Weights of a small GPT-style language model, trained from scratch on English Wikipedia: LayerNorm before each block, 188M tokens.
Each number is 50 + 10 x the weight over its row's rms, rounded and kept within 0 to 99. Layers, rows and columns count from 0. The size before them is the row's rms in percent of the matrix's.

# layer 6 attention key, 384x192, rms 0.161, rows 300-319, columns 0-95
105:40 58 60 53 46 43 41 59 57 43 63 65 39 56 51 62 61 56 41 59 35 63 50 47 57 42 47 61 61 63 48 51 52 37 51 42 72 42 65 59 57 52 49 50 33 54 44 52 48 38 68 62 51 53 55 47 48 47 56 42 48 54 54 42 48 49 74 34 30 49 53 56 38 54 42 36 33 49 34 43 63 57 60 54 39 44 48 66 44 45 50 48 51 65 50 45
099:54 47 50 62 79 45 50 52 62 41 36 51 38 54 31 47 74 42 54 50 63 55 48 57 47 54 57 37 42 58 56 54 48 51 56 38 47 43 64 62 23 31 44 58 56 34 49 29 53 47 64 46 59 51 48 50 58 50 41 42 43 69 45 51 53 38 33 48 56 56 46 66 55 61 36 57 35 68 64 47 54 49 61 32 52 43 52 40 46 40 36 49 40 52 60 64
103:44 53 56 48 51 62 40 49 47 31 52 59 56 43 44 43 49 32 26 42 57 53 55 62 14 70 44 48 50 43 54 29 43 58 57 46 33 32 65 54 49 67 53 60 59 43 46 43 53 63 58 36 54 34 56 58 63 51 54 56 38 56 47 54 60 57 55 58 49 59 56 52 59 51 64 43 48 63 42 50 42 57 59 63 40 57 44 55 55 62 47 35 53 42 55 54
096:58 54 40 60 43 41 50 54 48 59 53 64 52 60 52 59 55 45 56 40 51 53 36 37 66 26 53 56 40 63 44 38 46 46 53 41 51 42 54 36 45 56 48 38 55 44 53 45 52 37 64 52 50 49 65 67 65 37 46 45 49 58 43 38 54 65 50 67 74 30 61 24 44 65 34 70 46 56 39 53 48 59 52 53 49 39 45 62 48 53 51 55 50 28 47 54
106:53 48 63 69 33 40 38 47 53 57 48 61 58 46 48 32 41 49 47 46 43 42 53 57 43 52 70 44 58 64 43 59 67 56 43 55 35 52 61 34 66 34 48 57 62 52 43 59 65 60 35 49 50 51 51 50 51 21 41 52 52 48 33 50 61 46 67 50 39 41 29 52 56 45 47 69 52 30 39 47 33 49 62 70 64 28 76 55 54 52 42 57 59 58 64 43
100:35 56 47 36 42 49 38 56 59 55 47 32 50 49 58 60 63 64 49 46 53 76 42 46 49 44 68 48 65 47 40 45 51 43 41 56 42 53 68 43 47 49 31 58 54 45 29 49 36 41 55 41 47 41 62 61 53 44 51 42 45 48 52 51 48 41 35 47 52 55 45 62 54 46 27 49 46 55 58 57 68 68 51 60 45 56 43 41 55 55 55 58 57 58 52 58
105:60 36 55 56 66 39 44 46 65 68 60 42 39 49 63 46 51 51 36 50 73 36 53 43 56 57 42 43 48 58 66 46 35 40 51 69 49 68 55 57 58 51 60 44 48 58 60 55 44 60 57 35 70 58 43 48 61 65 52 55 50 68 42 43 56 47 37 56 52 53 40 50 52 52 40 49 55 28 52 37 54 53 46 53 59 38 58 40 41 55 27 36 56 45 52 48
095:43 57 35 59 60 52 32 40 54 40 29 71 69 47 53 45 45 43 48 49 56 50 55 48 77 39 45 36 53 61 68 62 47 56 46 38 49 52 37 50 46 45 50 44 59 49 41 42 37 52 47 49 53 42 52 49 46 49 51 43 59 56 74 38 53 36 41 42 44 45 39 66 46 43 58 36 42 33 50 46 61 44 53 33 44 58 37 49 64 56 34 51 62 50 54 46
104:37 52 38 42 41 44 57 28 47 64 62 47 36 58 46 48 50 64 36 36 56 66 43 51 49 56 62 52 48 37 56 42 35 52 51 50 60 60 40 45 62 56 44 51 56 47 65 44 63 66 50 44 62 58 31 68 43 61 49 47 33 40 60 54 44 55 45 48 50 70 44 51 45 53 55 49 43 46 69 56 43 35 63 56 50 50 34 56 51 50 42 67 40 37 36 53
105:37 51 57 65 59 50 68 61 64 54 58 40 65 56 52 55 41 53 65 35 62 32 42 48 68 54 44 55 45 62 45 39 48 48 43 41 39 47 61 55 47 51 42 68 51 54 41 50 60 31 46 55 47 47 62 56 73 31 45 51 48 48 71 38 53 52 40 46 40 53 62 50 48 31 44 57 50 63 49 56 32 45 43 43 68 60 41 54 57 46 51 61 45 55 29 69
100:49 51 73 50 48 43 43 61 33 49 41 57 54 31 58 46 37 69 57 53 40 41 34 60 56 58 49 45 44 44 48 46 51 56 49 38 43 58 57 54 45 35 58 43 63 64 48 50 56 37 59 36 42 57 44 55 65 61 64 32 51 58 53 50 60 58 46 49 60 43 57 41 50 67 63 30 65 51 47 48 48 43 41 35 37 45 30 37 42 60 61 63 65 49 56 53
103:53 63 59 26 39 47 51 53 59 54 43 40 54 66 55 50 54 46 55 37 14 57 38 54 61 33 57 45 36 50 54 49 52 40 37 53 49 29 17 63 46 53 35 43 46 58 51 34 39 62 58 34 52 45 51 56 46 44 34 39 50 67 48 54 57 60 58 32 54 43 51 45 59 43 59 50 59 60 51 38 58 52 56 60 47 44 47 50 45 56 44 62 59 53 41 27
102:42 52 57 43 52 68 47 59 59 46 45 42 42 42 62 43 57 54 45 54 77 43 57 63 65 54 37 40 60 49 57 48 52 49 46 52 56 37 46 68 44 46 54 45 46 51 42 46 53 48 50 48 45 46 59 49 63 52 46 52 54 61 48 55 35 67 56 56 42 40 34 38 47 50 57 46 36 41 57 71 60 40 53 50 46 43 37 52 27 39 52 56 63 58 52 36
104:50 47 41 47 53 49 61 66 57 58 45 59 46 44 61 56 56 62 53 59 64 30 43 72 43 38 68 33 48 31 43 47 37 61 43 47 47 36 44 60 43 47 43 56 25 48 44 54 55 55 46 51 59 69 39 61 40 35 43 60 49 45 49 39 53 53 20 62 36 47 51 50 39 28 51 49 64 56 29 65 46 40 48 51 47 38 55 49 54 31 68 33 48 55 57 54
101:58 47 62 51 36 52 54 57 41 61 42 61 41 61 58 52 60 54 52 48 38 42 53 38 54 60 38 54 64 61 58 67 58 47 54 28 37 48 43 56 44 44 36 52 36 34 44 42 46 65 47 42 55 56 50 62 39 47 56 44 53 73 47 40 47 46 45 52 59 50 41 64 50 48 47 57 64 53 41 45 33 44 56 81 67 69 55 41 50 44 43 41 49 46 30 59
104:62 61 46 64 47 41 44 60 35 50 45 44 41 56 28 55 38 58 34 47 66 47 43 48 48 53 33 47 48 44 42 43 47 58 57 54 61 48 61 49 40 65 35 42 38 44 64 56 33 51 54 50 47 30 40 38 52 59 44 49 53 46 39 36 46 61 59 54 41 69 49 28 64 42 57 29 53 52 53 46 45 55 54 55 45 57 63 45 63 46 50 40 69 40 56 44
100:49 53 47 40 46 51 56 54 40 35 43 42 55 39 57 62 54 64 44 59 60 61 35 51 41 46 48 51 26 28 40 49 39 56 53 54 46 39 38 39 39 62 27 61 62 40 48 63 49 62 47 51 52 58 48 44 45 39 40 42 58 53 51 56 58 61 42 42 56 63 50 58 46 57 69 29 56 47 59 50 61 49 53 49 59 37 46 41 32 71 43 34 45 56 68 61
102:48 63 58 49 31 40 43 53 51 39 42 59 49 50 80 45 58 50 43 51 58 62 63 59 57 50 66 54 65 61 43 40 41 47 48 48 54 39 52 62 47 56 49 53 53 50 37 42 49 48 63 66 53 54 38 54 54 34 55 49 51 60 50 61 59 52 40 40 39 61 62 50 55 55 43 73 58 53 45 42 55 45 45 42 45 55 57 59 30 45 46 41 52 64 37 71
105:49 44 55 56 25 34 34 48 50 52 40 47 57 70 38 54 62 59 35 33 40 56 52 51 61 63 49 57 52 49 53 57 36 43 61 64 59 55 42 14 41 60 43 64 47 48 48 60 37 55 36 41 44 58 46 73 41 54 70 58 53 53 54 52 52 57 54 53 48 54 55 44 33 36 47 46 55 27 59 55 52 31 39 45 57 47 46 52 40 52 37 51 52 37 51 48
102:49 54 49 71 32 48 48 63 49 60 59 42 53 31 55 62 45 57 49 50 54 39 52 30 56 53 54 46 43 40 69 50 59 37 36 47 55 39 50 77 41 48 70 63 54 47 43 60 54 44 43 40 41 53 51 52 36 45 65 72 42 58 46 50 51 32 42 45 54 53 55 51 61 69 55 42 55 44 66 30 49 55 42 51 53 47 64 36 62 45 54 40 51 60 37 62
# layer 6 attention query, 384x192, rms 0.17, rows 301-319, columns 0-95
093:65 37 60 55 46 52 48 45 46 67 74 40 55 61 45 52 57 45 43 66 48 54 52 55 62 49 53 47 55 60 56 54 61 59 47 47 61 37 57 76 34 40 53 58 46 61 51 59 40 41 45 47 41 46 39 48 45 57 66 71 35 67 65 39 63 64 41 53 48 68 50 66 59 46 30 55 49 59 58 32 51 64 62 44 46 61 53 60 32 48 20 53 66 53 48 30
099:51 45 56 51 58 63 32 68 57 48 53 49 44 42 41 55 59 45 49 43 39 60 46 57 47 66 54 50 45 53 68 42 50 44 55 49 26 60 51 73 49 51 36 54 62 51 58 42 41 41 38 48 61 62 50 40 48 47 39 51 56 50 41 65 54 47 50 50 46 58 37 46 60 44 28 49 47 45 43 39 58 45 64 66 55 45 62 48 61 59 36 23 47 44 46 46
097:47 49 39 37 47 53 48 29 58 62 51 59 51 65 44 57 52 61 54 48 53 58 43 51 46 34 58 59 45 41 44 40 50 36 58 42 43 64 51 50 52 45 57 69 50 51 54 67 53 57 49 59 56 42 83 50 51 45 50 53 46 52 64 50 44 55 51 44 49 54 36 38 51 55 48 42 38 60 42 41 41 56 44 59 26 65 34 54 44 49 40 48 51 45 32 42
100:46 44 60 50 41 40 53 50 46 62 48 46 45 39 66 66 48 60 64 40 42 40 22 44 50 44 59 55 59 64 45 36 45 60 44 46 34 47 40 36 58 54 47 53 57 53 46 64 61 65 32 68 44 49 68 51 63 42 16 53 26 36 57 73 45 35 53 48 54 56 57 45 42 44 48 42 52 33 45 52 44 60 48 41 38 61 47 50 33 45 52 60 57 69 59 62
096:50 31 41 48 44 48 48 50 65 40 50 43 53 57 45 54 61 54 35 35 44 38 46 49 45 48 35 65 67 46 53 55 57 63 36 48 52 41 54 52 50 56 46 51 29 49 43 24 54 52 58 52 62 60 57 65 28 24 44 45 42 65 59 42 59 46 33 47 70 31 63 61 46 32 41 51 37 47 40 44 71 73 49 51 36 46 54 49 50 22 42 51 63 56 63 53
094:62 35 51 31 65 67 65 70 69 38 62 62 54 43 52 50 33 56 56 48 50 41 40 50 49 82 54 38 83 58 60 60 60 49 49 69 53 41 43 49 56 44 40 55 45 45 56 67 38 63 51 34 53 56 45 61 61 54 57 58 49 55 38 63 60 57 47 41 70 52 50 54 58 46 58 44 67 40 49 42 53 38 47 63 41 50 59 31 19 57 36 47 54 32 64 44
094:37 54 55 66 44 37 34 52 39 46 49 62 50 42 63 48 65 45 52 32 62 50 51 43 68 59 60 48 57 55 66 52 53 42 46 35 55 56 46 44 44 26 46 52 41 42 52 49 60 49 44 38 70 39 27 62 40 56 58 48 36 63 49 46 59 36 41 52 45 46 32 61 46 52 67 61 45 43 57 39 51 42 44 53 32 45 54 66 19 39 51 58 53 50 47 53
104:59 37 49 47 47 46 71 40 33 52 61 53 51 62 45 54 60 33 59 47 49 42 49 54 47 52 44 56 39 37 39 55 49 60 21 65 53 57 57 53 65 54 43 51 63 51 58 34 44 53 43 70 70 38 32 62 49 43 42 63 51 36 46 56 58 69 56 53 54 35 45 39 44 48 42 43 50 50 42 45 49 44 40 49 57 64 50 56 52 50 42 47 64 39 38 53
102:49 38 53 41 52 52 46 57 35 58 27 45 39 56 53 71 43 50 44 40 45 56 32 36 61 27 41 38 31 55 60 40 59 56 55 51 59 51 61 50 49 36 40 43 46 58 33 47 72 52 45 74 57 67 58 51 41 42 65 46 57 38 52 33 64 59 35 48 38 48 53 45 31 65 47 43 37 61 52 59 43 42 66 25 47 60 54 44 64 29 55 65 36 26 57 48
101:42 49 49 54 55 72 61 62 46 51 60 54 59 47 51 50 47 51 68 66 42 54 49 59 51 27 52 42 67 58 41 36 41 61 49 42 50 64 60 38 50 33 55 39 38 53 50 68 40 53 56 46 47 44 45 54 61 53 40 44 74 67 54 54 52 29 42 56 68 53 53 51 49 54 67 45 49 63 51 52 44 52 42 44 38 64 56 39 56 47 56 56 63 44 53 40
102:47 59 39 35 49 51 58 54 48 61 39 55 54 61 42 42 63 55 51 45 44 30 40 41 47 39 82 43 55 29 58 51 46 31 51 44 53 49 30 51 42 53 47 37 38 56 45 43 54 74 57 41 40 50 49 57 64 45 38 45 43 51 46 40 42 55 53 34 51 39 50 62 34 60 35 42 47 47 57 57 58 59 41 42 54 42 48 32 49 37 44 56 42 55 32 56
099:53 65 49 51 59 49 48 68 53 33 50 34 49 29 48 60 44 48 39 57 54 61 51 48 52 50 38 51 60 53 39 46 48 48 44 49 50 52 57 54 41 47 56 60 41 52 45 42 57 62 47 24 60 41 33 43 50 36 56 61 65 42 64 46 43 49 59 60 48 53 50 47 46 56 49 64 38 35 55 65 47 58 40 43 34 55 59 49 60 49 50 36 57 54 63 64
103:64 38 42 47 37 30 61 54 58 56 52 73 48 45 38 53 63 50 46 58 70 35 48 53 40 65 48 47 51 37 48 39 59 48 64 50 59 44 45 71 34 59 49 45 61 55 61 43 33 45 36 44 44 50 65 39 49 58 41 41 48 55 45 54 55 48 44 49 40 64 64 63 42 38 45 60 64 35 33 72 41 23 44 56 22 48 68 46 56 45 45 53 43 46 31 51
091:57 35 49 63 48 41 54 57 40 54 63 62 57 54 59 48 57 50 54 53 54 70 54 39 56 45 31 41 50 33 61 34 68 47 56 51 41 35 61 47 64 38 47 68 48 60 39 51 45 35 51 41 45 54 48 45 73 51 60 59 41 57 35 52 52 57 37 31 59 45 34 68 41 48 45 48 67 46 56 54 63 56 65 56 54 63 64 55 56 52 41 47 61 48 47 50
104:61 28 50 38 55 44 36 32 38 42 39 39 56 42 32 60 66 44 45 38 35 44 59 64 56 50 45 58 59 65 47 56 37 39 65 74 57 51 50 62 58 57 38 58 42 44 50 64 63 65 57 50 36 52 47 42 48 34 41 48 33 39 46 48 58 58 50 64 53 48 41 29 39 43 41 56 46 66 53 63 51 46 66 49 67 43 41 58 50 48 37 41 43 40 52 55
096:52 52 42 51 59 41 40 52 49 53 65 52 52 45 33 58 67 57 47 58 71 50 51 54 30 45 56 53 44 42 46 67 66 46 44 66 37 47 54 44 22 65 45 51 49 51 64 59 43 50 47 35 32 49 60 41 47 40 58 49 54 40 30 51 55 49 38 56 51 55 74 58 37 50 53 42 51 38 58 49 38 57 49 57 51 47 36 43 36 59 49 57 52 48 70 51
102:68 61 53 58 45 53 61 38 61 47 47 43 38 60 52 53 56 63 42 49 74 55 48 58 52 49 61 61 38 46 44 46 37 65 66 37 44 53 53 43 51 42 63 61 35 42 58 47 49 66 50 52 52 55 56 50 26 54 54 56 33 40 49 49 49 45 47 55 46 46 67 55 57 43 45 59 71 28 65 58 56 44 61 50 47 32 42 58 43 45 55 55 47 50 57 79
099:62 51 43 44 54 53 46 52 38 46 55 62 52 62 27 58 47 20 45 48 47 42 42 51 58 54 34 57 52 50 64 41 33 37 56 55 43 53 36 46 42 43 29 37 64 42 59 43 46 41 47 72 46 59 55 45 50 26 61 64 56 58 62 58 47 66 59 51 40 51 55 54 52 32 28 50 57 74 62 41 59 33 26 51 61 55 39 54 61 50 50 43 51 60 66 37
097:50 37 52 37 49 52 51 31 40 61 41 55 54 46 49 44 44 56 53 46 36 51 48 45 46 29 48 44 49 32 50 40 58 43 35 51 46 51 51 52 47 59 31 46 57 69 35 54 60 34 44 46 37 45 33 45 53 63 46 71 46 54 51 61 61 48 48 41 45 41 58 50 73 62 67 63 64 62 22 39 48 36 56 40 46 64 60 30 54 38 60 34 44 54 57 42
# layer 6 attention value, 384x192, rms 0.15, rows 288-304, columns 0-95
094:69 51 49 42 68 48 56 42 73 55 66 55 61 54 32 38 57 53 38 37 59 52 62 34 49 55 53 57 69 60 46 39 56 39 42 60 54 56 53 36 48 48 59 69 51 38 51 66 51 49 49 51 66 39 44 38 57 56 55 51 52 43 49 50 48 49 66 40 38 48 45 55 40 28 31 57 33 26 55 45 45 61 44 51 37 47 39 34 50 66 54 67 81 52 62 53
103:51 63 45 59 44 47 43 43 48 54 41 62 30 64 43 52 61 48 59 58 40 67 48 42 61 62 47 46 60 46 54 46 62 52 40 46 33 61 52 52 51 47 58 36 42 44 45 64 37 64 49 51 60 64 63 42 46 45 32 53 48 34 47 51 51 46 44 51 57 62 61 45 44 56 56 51 49 48 52 57 41 47 48 32 54 24 60 43 53 32 39 61 59 28 35 36
101:54 49 40 55 38 42 22 41 61 51 52 51 52 54 47 53 36 41 42 52 55 51 41 51 58 62 41 48 53 31 42 39 49 48 38 60 40 52 55 64 48 42 37 55 54 42 61 52 39 67 59 49 48 30 48 43 44 57 54 44 44 40 61 66 66 60 53 44 49 38 46 49 46 34 38 57 58 57 59 57 52 47 61 44 41 42 49 44 41 54 53 68 67 53 40 53
102:47 44 45 58 57 58 57 51 54 47 45 45 42 60 50 42 48 34 52 43 69 51 65 54 51 33 42 65 44 69 52 50 59 52 54 62 61 43 62 30 30 55 55 63 49 51 29 51 79 52 72 63 62 61 47 64 52 52 33 48 51 30 40 44 59 51 50 56 62 49 58 77 40 66 46 52 74 45 74 56 52 49 45 51 46 64 54 54 40 34 53 67 36 61 40 59
097:50 38 38 28 14 54 42 55 54 51 60 40 60 56 34 57 51 60 60 51 60 45 45 46 55 48 65 57 70 50 49 59 38 48 57 51 39 57 57 56 62 46 45 53 51 41 58 59 54 64 52 52 55 56 51 51 56 54 35 63 47 39 57 54 68 40 45 43 53 48 47 35 54 56 32 67 37 63 40 40 51 54 72 44 46 44 46 40 46 60 23 48 58 56 52 64
104:54 47 49 47 68 45 50 44 58 54 58 43 42 44 34 43 48 51 47 66 37 64 39 49 42 52 48 49 48 46 52 53 46 38 44 46 53 64 56 52 48 54 56 50 51 59 45 45 50 68 43 54 71 71 43 54 58 61 37 38 45 36 66 61 45 52 55 42 55 30 47 47 66 35 43 35 58 56 40 48 50 59 53 48 40 39 60 60 49 45 30 58 53 61 40 60
101:45 61 54 52 43 57 43 47 57 36 49 31 63 43 46 51 46 61 59 47 66 59 37 60 34 47 40 46 43 44 56 55 55 51 39 60 61 62 63 55 45 58 51 49 53 49 53 46 41 59 60 45 45 56 58 56 62 52 58 57 61 66 57 56 44 71 40 45 45 57 51 47 39 55 56 60 53 71 54 49 37 24 69 68 59 44 49 46 47 30 48 49 34 35 37 45
101:53 66 50 41 73 53 30 52 53 49 47 43 38 47 43 64 43 52 50 55 60 57 64 62 52 41 57 38 69 61 52 56 51 53 52 58 66 49 45 64 62 39 56 52 51 54 60 54 45 48 44 52 61 52 40 61 49 24 50 45 44 40 49 58 53 41 46 50 55 37 43 51 67 42 47 44 42 54 48 50 76 42 47 52 44 60 59 46 70 51 58 65 24 48 64 55
105:51 57 50 40 44 55 51 53 37 33 41 53 65 48 49 56 48 61 44 67 57 42 57 69 49 46 57 51 48 38 40 46 50 52 43 33 47 38 43 52 88 47 48 57 51 44 49 59 58 55 39 49 53 55 50 30 63 52 43 47 54 45 47 50 43 41 53 52 51 53 52 42 57 54 53 60 52 35 24 51 49 57 64 43 44 53 39 58 46 38 43 55 63 52 52 75
099:51 66 50 60 64 48 66 51 48 53 29 50 51 47 47 42 46 39 34 41 44 55 62 33 65 72 51 64 62 66 61 49 50 45 46 44 48 50 43 38 46 46 50 56 47 36 50 75 34 42 51 51 43 45 59 53 46 50 49 60 57 42 45 67 58 47 51 48 51 59 47 42 45 53 41 58 41 50 41 58 44 41 54 36 54 45 40 60 61 60 35 55 29 71 44 50
089:45 35 48 58 41 54 57 39 58 50 43 40 57 43 65 43 60 35 27 63 66 55 61 65 61 45 68 57 55 31 46 52 41 34 51 56 50 65 55 46 30 41 48 50 47 56 50 69 48 45 46 28 56 39 41 49 70 58 51 54 64 67 56 42 41 55 36 47 56 39 45 53 35 56 43 46 45 41 31 43 56 45 55 63 42 42 41 62 63 62 42 47 41 52 46 49
097:53 67 73 82 44 34 70 45 59 32 62 39 51 64 51 43 43 48 57 55 55 37 51 57 51 50 58 56 50 57 56 46 48 61 36 56 61 55 42 62 53 46 60 44 43 62 48 25 41 44 70 58 50 44 49 46 56 26 50 45 54 50 46 38 58 50 41 43 47 41 42 57 29 42 50 50 44 49 56 26 30 47 58 53 39 37 58 52 43 34 51 50 38 58 50 54
098:51 48 66 50 52 43 33 38 33 52 41 67 48 58 45 46 56 51 57 52 49 31 57 62 42 72 31 64 66 66 64 63 54 43 46 38 45 58 54 40 53 58 61 45 43 31 25 61 60 62 59 55 32 51 59 71 69 45 32 51 49 52 51 40 49 55 54 57 58 39 47 53 55 55 51 49 60 62 59 50 52 55 57 55 37 38 52 60 52 26 45 60 48 43 44 48
098:50 64 47 41 45 64 33 38 63 36 64 42 50 44 47 51 60 55 52 49 67 45 39 53 45 66 45 54 56 52 39 41 49 62 59 51 60 36 47 49 25 55 35 44 61 48 55 61 69 42 45 54 56 44 48 48 35 60 36 40 60 53 40 52 54 52 39 57 44 53 45 56 59 60 37 46 54 74 54 55 47 45 53 58 29 44 54 65 35 56 40 58 48 40 35 42
099:52 55 42 48 48 66 55 43 46 26 49 70 38 42 71 64 49 49 61 52 72 37 48 46 54 48 33 66 47 51 48 50 34 69 41 36 50 48 41 52 54 62 60 36 67 38 47 53 46 35 45 63 41 48 40 52 46 49 55 56 53 53 47 72 59 48 56 42 45 40 22 55 33 35 49 49 59 41 52 32 39 61 49 48 35 34 49 28 57 39 44 51 37 58 51 48
105:51 60 49 60 43 43 41 55 50 45 60 42 49 51 44 50 47 45 62 53 49 41 35 38 77 51 56 48 56 50 43 46 48 53 40 61 60 45 50 36 48 74 49 84 55 45 38 41 52 35 47 50 56 71 48 65 54 30 34 41 47 52 50 63 57 37 56 41 58 64 41 38 50 55 52 47 47 47 50 49 52 81 58 41 48 61 36 41 53 43 45 55 77 54 57 46
100:55 65 58 45 50 56 67 42 59 36 48 43 64 45 50 54 64 47 48 50 35 53 56 44 52 57 28 60 54 45 51 62 56 43 61 55 49 42 46 51 71 54 52 49 50 66 55 59 46 60 59 40 44 55 56 39 47 48 47 74 35 38 46 60 43 60 47 37 43 57 58 60 60 66 58 40 54 52 45 49 32 52 50 56 61 56 58 51 32 74 40 68 33 64 59 64
# layer 6 attention output (transposed), 384x192, rms 0.129, rows 288-304, columns 0-95
093:50 46 34 45 29 43 72 54 39 53 53 51 44 39 60 45 35 52 50 59 38 61 44 42 48 56 52 53 25 31 41 55 38 43 54 40 46 44 48 54 43 44 35 60 50 41 55 50 56 46 60 51 26 47 41 47 46 49 39 37 63 66 48 53 61 50 57 41 52 43 59 53 57 46 48 61 38 80 41 42 51 40 55 56 58 47 50 61 50 55 55 52 40 62 53 39
097:47 39 74 40 57 66 43 47 53 40 50 41 73 59 52 48 28 55 49 45 45 43 33 53 35 41 49 61 49 28 63 52 36 44 35 34 52 49 48 51 52 67 55 64 49 41 51 50 61 60 54 42 44 31 32 41 47 47 62 37 50 42 59 40 54 40 44 49 52 38 44 30 44 51 52 33 57 42 59 41 57 59 44 58 63 44 40 47 53 71 55 29 51 49 69 60
098:70 55 53 42 63 30 68 57 46 43 43 46 55 61 57 58 66 33 65 49 47 42 61 49 40 75 46 45 56 59 76 44 56 38 50 32 41 48 54 51 47 56 51 55 50 52 29 35 52 40 52 39 44 62 44 58 63 56 56 52 48 70 39 32 36 30 37 35 61 55 41 64 48 42 39 60 54 59 46 45 50 61 56 56 49 54 66 64 52 51 47 47 54 71 54 50
103:55 34 58 59 42 61 42 58 44 48 45 46 61 48 41 50 54 49 49 50 47 21 34 44 40 66 55 42 45 47 48 51 60 56 48 58 52 60 45 50 53 44 46 57 40 55 67 72 44 38 56 31 60 68 35 36 53 59 53 50 59 50 45 44 39 76 57 38 68 56 55 47 56 49 34 39 54 54 66 42 46 60 54 45 48 30 54 54 45 47 47 24 55 53 61 56
099:56 54 50 56 49 39 60 58 48 43 49 39 44 53 56 61 61 52 41 53 43 46 63 43 55 37 48 64 37 44 56 47 49 43 67 61 70 63 62 39 64 70 41 58 33 54 49 42 55 56 57 48 42 58 42 55 46 53 60 24 51 53 68 46 50 53 35 49 36 48 56 61 31 65 51 48 68 47 49 53 47 53 68 52 66 52 48 60 37 52 55 67 42 28 53 63
104:57 60 60 40 43 46 38 69 50 38 40 45 55 56 40 48 51 38 53 44 57 51 44 32 36 56 43 51 52 42 65 36 51 50 58 57 53 60 67 65 53 49 49 64 53 66 33 50 61 52 53 61 36 48 47 34 50 62 55 66 50 60 53 61 48 44 49 60 47 68 58 60 28 59 46 49 48 51 53 49 55 51 56 41 60 37 64 55 43 54 66 41 44 48 53 53
102:51 52 33 46 52 57 41 45 66 51 51 73 34 56 39 50 64 51 50 39 37 52 54 49 65 37 67 46 45 63 65 47 40 53 54 47 32 40 58 46 55 56 48 61 35 61 58 36 42 45 51 60 40 59 44 54 54 58 51 51 51 73 55 41 56 54 38 52 44 49 56 51 54 59 30 43 57 33 51 38 64 61 42 48 39 53 58 43 59 48 53 42 41 46 42 51
105:41 54 44 64 28 59 66 50 53 62 46 67 69 46 53 39 48 48 52 63 53 54 49 43 36 65 43 38 35 44 52 54 59 60 58 43 32 61 50 51 34 64 51 46 43 61 46 57 51 41 43 57 45 48 54 37 57 62 52 53 56 39 52 46 41 53 47 46 44 46 56 67 38 57 63 70 60 52 49 49 41 49 60 49 54 61 47 43 55 62 44 51 57 63 41 56
102:61 48 50 59 49 39 47 56 60 67 41 37 41 51 31 50 46 41 53 52 36 53 60 52 38 51 52 57 66 54 58 57 49 48 63 53 52 66 65 49 33 65 60 59 55 57 37 34 43 58 57 48 51 36 52 61 45 54 60 41 33 43 47 54 48 65 66 55 38 41 49 57 47 48 38 33 42 57 76 52 40 53 44 47 45 56 48 42 60 57 39 40 53 50 29 56
098:62 36 57 61 46 43 52 24 50 57 57 55 44 64 63 49 47 46 47 57 43 45 47 56 40 35 44 49 64 41 59 50 51 46 36 54 51 58 47 55 36 35 35 63 57 59 44 46 55 41 53 49 61 54 67 54 45 55 61 62 48 53 43 42 36 39 41 47 52 47 42 58 61 47 34 36 38 42 48 33 49 44 31 57 48 50 43 52 42 41 71 49 63 15 59 44
092:74 49 51 52 46 62 56 48 53 56 58 49 28 49 52 63 45 44 52 51 37 54 47 40 43 55 50 42 44 62 44 58 41 42 49 33 55 47 39 37 49 49 48 48 68 56 36 50 45 50 39 46 37 66 64 45 39 55 45 52 63 39 53 57 52 15 63 41 36 51 47 46 55 49 58 52 55 61 59 44 45 44 42 38 43 58 58 56 49 44 60 45 40 36 42 38
101:59 39 45 34 55 54 28 49 48 38 49 74 73 18 57 63 31 47 53 58 58 58 49 45 57 50 49 36 51 49 46 44 45 42 64 34 51 30 61 59 45 62 55 59 55 55 43 69 48 67 50 39 48 43 63 52 44 58 64 55 64 61 51 47 45 48 58 55 63 56 51 34 59 58 43 68 72 48 73 53 50 66 49 43 35 60 56 63 39 45 42 30 45 45 51 58
094:42 49 43 44 54 65 28 43 71 35 48 48 56 54 39 57 64 52 46 31 53 53 39 55 48 37 52 47 33 42 51 42 44 77 37 75 69 64 38 61 52 35 51 46 55 64 61 56 48 65 55 59 63 56 51 43 55 67 24 59 42 38 39 64 50 42 41 52 53 55 39 55 46 64 47 41 47 50 47 61 47 43 44 51 32 43 66 51 58 62 60 44 56 47 47 62
097:64 51 47 39 36 54 61 49 31 62 57 58 60 43 34 48 53 50 51 65 48 52 68 46 51 40 78 41 60 58 52 57 55 48 71 60 39 60 65 40 70 51 59 54 45 59 73 43 36 55 47 48 38 35 51 42 45 51 50 51 44 59 41 63 55 33 58 60 70 52 53 49 43 47 44 69 52 54 58 39 43 55 57 41 53 51 37 49 47 43 47 43 67 45 45 40
098:67 69 48 41 40 43 52 40 49 42 48 57 55 52 53 57 42 57 39 62 31 66 52 44 51 54 77 43 64 39 40 53 53 62 49 53 49 41 46 36 42 55 52 52 55 66 50 71 41 34 48 61 41 43 63 29 51 49 45 50 45 59 28 38 39 55 57 47 43 51 59 50 56 42 47 34 58 58 55 65 53 53 44 51 65 53 48 51 45 47 56 46 52 50 67 59
101:53 46 35 38 69 51 58 44 42 49 42 40 56 46 53 56 44 41 50 39 27 40 56 40 51 48 56 52 59 42 59 67 56 49 55 56 45 58 36 63 65 54 53 29 55 44 63 58 43 69 45 51 43 48 57 53 42 56 64 61 38 49 51 50 53 57 48 48 48 42 49 58 49 57 40 55 59 50 50 53 41 53 31 39 55 46 53 51 53 50 67 54 54 46 42 49
104:51 49 39 53 35 45 61 62 46 56 51 54 51 59 47 53 43 44 46 60 54 48 51 60 58 57 65 49 62 62 35 38 32 42 57 59 60 51 63 55 33 58 30 63 49 41 54 28 66 39 39 80 62 56 51 45 48 49 67 47 53 46 60 50 41 40 46 50 42 40 47 41 33 18 48 54 51 43 70 49 56 46 59 38 61 44 44 51 70 46 49 52 73 39 45 59